Weights of a small transformer language model.
Training: a variant of Muon for these matrices, 634M tokens.
Each number is 500 + 50 x the weight over its row's rms, rounded and kept within 0 to 999. Layers, rows and columns count from 0. Numbers have three digits each. The size before them is the row's rms in percent of the matrix's.

# o: layer 4 attention output (transposed), 512x512, rms 0.421, rows 38-63, columns 320-383
# v: layer 4 attention value, 512x512, rms 0.127, rows 39-63, columns 320-383
# q: layer 4 attention query, 512x512, rms 0.118, rows 64-84, columns 320-383
# k: layer 4 attention key, 512x512, rms 0.12, rows 64-84, columns 320-383
o38 097:576424518548505593554548415376474465600513576532558559510489452452401490509497503485463534553482494387533481491481545594488464478502430559504539530481589447466444468499481511555565446420481459
v39 101:512473506520561439532512561524481494466480475488526544578580493564539469535450504504471596538449460547523577482480577437497565524441516591531511461492502454590524539552539445566483525483500466
o39 094:500411534464496437446541366382503544432477524490492517509444547494440560447530508547524555554404501495497453328572411543493557611511520438547489561483496519548464432548543530558444442470514471
v40 101:546510496520665495529490520517543482499466471511415553592484516491428553601457606571477388541462491431437455457526489455520464497577506492400404526519569458545442571489506561522458590467493605
o40 100:480540564578502524568535476446478529461543533427501531509484450458450441443522561435581396431546477498416544564534512507551526571354483498379526494474624439467528511451566525401476518517476488
v41 094:509556458571609454677412482598477533404510489414530509546498493544573582482513472501544547484470444472504611502511588469531448483524545488396468498428508474548467456564491527475542464468529452
o41 096:515450562455498616548544388486493463576509509490451573433445541540446549436506465518475399535423498510577535425580497499541496552596570548424512446426452518492460438514516489499485558556458417
v42 096:481546555554454471474527493400562454542514548515543475529502397447513564517457469509524560541499471526471473471455542512637533505563468536531442466483480495548529508436512582418543570392474404
o42 094:486530518444472497468445506433454435582480436471423519459444521565464545513500380502495504504448384566464468584513486504487451569448499490547596410516545516549432459499610614473523485552516504
v43 096:524446521491496459479554513409464503603473489441477418504440545483525450395501498515518393454499585520472516479437539601483558492488503421455511563454461450490479517547527551537480449486550516
o43 096:533540517466458498415478527481559484539442428515486471503503572595440422580474507548415339530580457454474507535502528520500459485476402491490541530469501474520492488518532483435539496467445507
v44 097:521544525528521570458475541579526503510601545565538469505539492509494434493531539575410485492531482496560430501514548510536475490451502465500532507470525443488477490493422477431558447416549424
o44 095:572548483577526560486499506587570467491532418460536498511485498455472479525450491423492478456446533572451468451443475531601538462557551497419456484446408508462465470561482635564481488469507533
v45 099:503494436450458557614509488504583467454512436350577488425593441487511574474475465480566391602409454452401518553573455506520463550435537507517468518486525489459452529464533526492435525536424572
o45 098:508587511509542475506506547422510529444494462460436508558438394483498505483497451499491489529517522501440549493506548481488457414451540491382431532532515528481521505533445484487534544526513447
v46 098:445460524555585449577513506409457569484369566439444591547483446473508427505487438576558533465449432475494434544563521547479488525525435605526562508471510522464424359509586486466507495460481387
o46 096:544471515522513563535470407474462459568436448484551533507483392549511519479460532570445548533429523532496564514515547478475471463602434549438476523472396593402560450561393413531489488572564405
v47 100:415507514483474522546523482469508516518461503568509503409449480429587418506582507480542550519485530424462484465521500465489528569478429488478470480524463536418490484436596426467550471527435362
o47 098:495497493560507482607480557537463559588498503541519495514578494473476491441387551497473436448555511390483495560459579448603559553411401404505496453506509413481490484454528412547432449401554509
v48 096:460441551539557426598475490413470459503564519451551601486477497482389477551478524468538632493481464461390549479531506449429424498548513481403464486494597451431547488489531514558498497470531510
o48 089:427502549523505459504404508543524524438407440468449522497547532407472479503583601502498557525376454461438392504510445506437449548488474605442494530495467461499493454547535482395516577463438474
v49 113:529501483538404557472533421539423565492469500501529489525581453527541520398588460474461531512502526503529483556450565507518603509525556462577493480520555566498589409474521494527426545510487557
o49 106:526335494491418547490565495386520469602466442530580460541534475494518418531508503475508445538591549341563517430489468530518515552484523575549516561454448497494519523410521472469465524457479532
v50 104:458533425493447477450495545596455422503462536501470400454487507528498532549322477439567706484457454499501497535465352491399560454491507496579440557508578466508485510583482450513527447468499523
o50 096:435489489485486548544446537580445578515477439448509524495475422547531483570392534445546478525494445471402458460554539479507431561513602422509601582532429405450500594507449511448437534401580458
v51 096:444466514469550467539447495475469527490509559494528516481491522456537515520373557515532572562481527571460496552512548439501559427545525503539447457502564529498467575433474538563427478491505433
o51 096:484487504459571522495552409494472503547521472537420446483404483518529460528535556584508526541532470499530552502483458493447506455511461492493537526458531447392449497474448493546423585533472468
v52 106:447502467525508541402511513384538536493404434438471526521418485475490515546514531496480553458438521491481560511481517438574479498564470544486535511530562445507516520515539592561509445486538450
o52 104:488535467510485528577510422460416526490534461519574368471546465520461584379557576526535414463481455366576495517553539445559571530496591568513515491565491530447495438502600502530533430529570510
v53 102:516458480510546524546437482448424522504448545477521524553427520423506472496565409436549619475543516470475551510505511475465503467456527444507522521466518442471549528496529627474472531465546610
o53 096:516574489519521547522465441522599496478483469461429584556482508587561425477503492480493608481436536514546447439464438400499531510578551480564514505443504478524475501482544553472550561508492552
v54 094:512443432554515464516504475453485641536454473480456513465477450501574508573483522467435618424465539421483565613431537500519550614533513497514531502516490424558458521502530547456485482477547497
o54 095:550548540529515593490567441452492528451542565536519458491508404553512456363452527523480495496504534501537472422577490490561520578526583584453526489406555438446483540563568489597516444417466527
v55 094:545476452566513540483502559495500492528529584595446457466541488492475456413609378521516403354454487471627476539529570461507539530504495469633490471563606443453563527587486586453481510527478453
o55 096:541547403517487544408548480452597538529517469562487479518501472490453398466434493432441560542456491488439541453502471545497436450517421432533341547477444461475492544501442568435544529533586503
v56 104:629477567536617435560509499349518456581430475470486477542450531457522452526363469464641369470473578498435545431639582551476349481497556387554509437492521423449444483444527505492488472529469515
o56 101:489489563613529537520512507415477449475522428493504567506529568427459507473443496525585467457486544404496469546451403515465523432472501548483497507585491514506489446397536578517537499492475477
v57 096:407505550453501432570577498485482574516536493514514518463457541492513546499441447492430571518473519519417453472439539587453536600538447561527497548517545362493390530431544484558538488540505466
o57 097:535425550522456421538543563496445498446589541527426370420557416514523515506415542550419408509463484482414469460523536391476478496432558524552509552575538470427441465516469454514406518521574632
v58 099:566459532365416613482473455520493540489498400448518608528518508485494453464450532462478564447531504460517503541581523443545637437473548543635465519556454505566429498554511428533485594487503515
o58 095:438493548518449505507526531568590353579495544540447458440505493525529500453538503445542581520516477458460428419441534555418526507503432505481558455488405384489467572487449497540575523587600519
v59 101:573529397491456535426584549489467480527497421537420540500475494433487491504542449532561419482425503450442419461505506473481419578484539467551512518516534458465466529524488557487492455531439507
o59 098:571554465553492472408446527449474498533477530415428555472489541462540440499486460416428456565571462523561418542573469484468537504550426493551489439417467425469494571555543440570372515500536523
v60 099:647429483488487489530589449511543503521478533462498480557512449544596579480331512478386657423573525530504510495512463505515430540521512569341486519428456458495409462506442596544465593491488556
o60 093:425512615618475507515487433493517465448461470524447577590420588540463443512508544539497606475459555520505520404576468511549513561552533472534509503553394472543503495415493510555480570527527526
v61 094:521601385466487549491406583450501509563605492472518505501521366440540582471564590564450515476549540566506350514567505466543530591491426435509480493538402514516559396543563554492576556524527524
o61 089:455504525633467584467571467460508459524564476506536508570550548471488418527505485524516554461528574395567452510497419528511582528432410506484424616541512424490448515433530464489483543441454578
v62 094:544618524501592524459441460564438508500559513536596522494567544514397428519532388442507518494485509494445511514495506475463573469522504440462589598533461502578594477438441512504517474426540460
o62 090:514504560506534459388459465610497375527460558504472442551487504439476462549558542444502561514550543460454578448479483495508464538409514541507415492441464511557578485564484623534475497523520490
v63 094:476461438531557487510521463466511495567498536473507463560497538472386526453369525470516374437549549554467478526494441522477428516529502501442546551516526497472465456451441556516458616526515561
o63 092:492541467488482465445466574550397499463549520509516475515534516488415447413521512538512476514521429481520558588515547521504478418609495599499561407574536507405584489490534459567560387573487526
q64 093:421444462597574492475549500566459629523548517455444437475567507485533549461564446495563446496533545449578466445482518445485546449472466588433515513488394500512547560515544460526504472485597445
k64 087:511533478484480571514465587450510476462530505476598488532456473525598523466484526508457416465560517522389493586513518460574488522483586431535419428569545453392478429469464491508535511485489537
q65 083:535460519498492468522481514489549519482497483491478523519460546481591516537444480464515430490479527665542515476509478554501538412495449489544550497555484434472456541459453495463584511452455566
k65 087:488554457499519416487469591374462453535524542479452421473609522539451569502603550539666558526567484490431550451497457482440503487487578520541593455475458586611493470479465507542498481426534547
q66 087:445489489502448500558528472428469550491519502484532531500510551427489525482584497445489447560511542400493628573493452452517496582460416371555548477511552470456562456483580434516565512372477479
k66 088:564499491565481535443553503402520509593440449459480531556414547463470425509532522536402451577473532626498536469532529491449520489519367600542555535442493543510507413608507516445499448615538558
q67 088:506499496508506552550454453454404454515466560496483432527548583553432495459524470550515487464583544584609474535473508457477444471550588544469483511484458510524521486486453467511468446499507492
k67 087:608466405570476468616497482555511430396466448548473438586498519543501506506560489510592490529470528413539521461503443446508452587503602548484493517403528486425353530392405514542476522444511485
q68 096:517560566523536541527448501547495416487462571527499527534423544531521483479365587551541468495534473564544478494531476507465531483456519506492495453547475486364506462548416478541550493587553442
k68 090:500468493440555384458514531550610431438550490505479489418543535447524475531466527486543548541553483482549550486538443532541527432544718534465601589454494513518446525419525462413366546517500481
q69 096:471526492490508457590479495539533382526470446536442507426504481432451578485508476566521505534510515527566523513447570515526533478485461397612522564496577508520520496534542497568562524516516447
k69 098:499522456487553424384478596457449628524500530593473562433472617566488434475536486460456534442575449567520532555619512590510549583397353541462546535470528532520473438526569523480472550514556613
q70 094:483460480495515552396516471487516544467510435467501482447520494427555555610466414477511551489562491570501477462500640523509596476559530495458426497451546567547433442558466508546459513532549514
k70 093:579589534483485585557533547525565443504451535500485518539466507467488472419501544431512523531526503564413527462462578541543561564572649451502453468451507521488402539363575396537440518504494452
q71 097:550533533481535434428365517420508599599531537444514410482570548489499523491554479532449512526483517509490517485522529444495493404423600486455528474478452533451469487457572543508458522493456517
k71 102:533490423513568483571462509457456442503623527493542511593476535489489528483578399501548603426456535519525502510626443448436553570544749534538515440467501525528498514412406552512558484431503470
q72 094:569502543511428459588503410469461474597464508540485541568471527490468441495641508540541448480443431480566528509594530418446502526472358507461580466568478525461528480559384395456466504536504442
k72 097:526537473554465438444479541532439516500579451435518492478463446581438494526425486486555511622488518496449511519525538602581569525469232567469505512543536542502567476606564563529615495526506523
q73 095:580476497511521493462472422486472619476500555564457508559541546472500527494485471435465580530480501503583435436574540378499431483464439490482532545523418452503426447395538508489416485401606562
k73 096:532542493379427526499460509510585562498514418535514425589464423414436500375447474498582609477395514473451416542587451480535481465466565450554453522496410465438487536424517611451569491417533551
q74 093:523459526534457481512411516545472544513528432566511596513525513415444501505416599453530631458491543410482450571406512528527424551520517545498492457547606488473528515444597502578501580512496481
k74 094:542575519507506424381429536483471388485465485414489508539499429557577508495545473477517513577503557496556517562531610402520522456537667529342474535585580542456558541409515426381506545514506485
q75 100:454497448527439544507496436513488537509536456473553549475421465504498473462512567536573353465466555444435464488432469337554364472482431559506524456522587384505494596535441439513416564544395427
k75 101:554511549583480566514445505512496549470536477527506473491471522479480492449466485517419484513477481342566523460591530521451480454542360499487509413546474510412471496560466587558447530416502559
q76 098:519456531610466424515515544568573518356452468555461442449402404459472418414489480492543499497503481526469419473445550441573540568499403551478491458555489427421497542538581488485561553513528407
k76 098:439532512461515593604505544490502428566512515464515456528516545477502425560458467499427545606415519496455480522431463491488509527505346500505480497497462567513594474608601435540498483485477490
q77 092:540475471632506587525571455486542478475529523508499521512536489516536461493464518465474491529583495509457461486497556505568496579531651386525535539490429580419486478454531538501458445552401458
k77 097:546499461526474504406526421518497435447521625541507493407604472457536579493551518514545546424510498465492390534456503505556528415501796512455507475508506510614516463449434455461478471479538557
q78 096:479496589516420499505459488600544428407465446491494489546476406375488467469498434548496471539480453424482507497496485489523507514430514547432527487377467537516559428426574439510472569528418498
k78 104:554460503515598548493489481421496458509526538467577455513577515521586597548515514502532631537561447502518450431476515420558469477478769506470531496458490569576421484397561404456426470522430585
q79 097:400476496569450570469529465462504491555519423540536574501429457469541450445503462463492546502553489462574546530569536443488472550568514432465499416481464454370553564550552548533537477457513574
k79 093:564488459526514533422576449515519493542494528410539491454534493479506462512477546492523485464598557461420497581581440475521557544521522531509553546445511515533490479409496524537515491459554413
q80 091:474469501504553403499522530533469538420467511511489497489587477549432481475534486436503473431521598618558569493493485552524503514433503448500556581512466548475507437526468460413487467453577534
k80 091:462428467523489441473473456494383539514494479476468516569514554500527581489526420453494548475467445537430442484413525457533433456562670523476575555513493555457494564368415466521510471462479501
q81 099:534481496442418521487566505529579452457569482553448566326445529446517512552502562572523507404463482509511524556435546494460434466493465411502489566458603536559516530551562425446484458512478512
k81 096:585510556498526529463466478528503478504556504526469488543540440527533555528573445513521509456473466411441461452494511486446533504485649531489534495509483482482562428449442539379473606512475572
q82 094:552588558465522468473517463406525429478470536521504512520523510536536520561576440451489565503579516566420391532448561498510567603476561400557570549535551560461521598514474554523552575512547507
k82 091:485511501582498466439456528515533499564498520487540525565434568572507479447469540515405456452475453507499437568492513441487525492498417489451479581534570498625476462548499514453613469523556471
q83 100:518515543487479506487486503543481450511474460430484555458440563460490556379525474444483421541511533432440535525532486532398481532524558527549544517584353573482430460459455430509543508560506519
k83 097:527406548411491505516547450572527412550477523502506526447506448507565457465479516598494508540495441547455535343589470570553557524478495502450447490447511512392536550480528541499514561465610528
q84 093:489540465497451573480451554564462455558563500517507346488547481430513400400527490459602425555443545414527387497500516455553549499503507497519554483528582517466508514500454552560461424537520411
k84 092:470425428500539566447532428484489426477499566496465447565612519456490515535538508553516437482475642498469451510489534396405484509555629445413524497503385484500515429455490491464470520373526597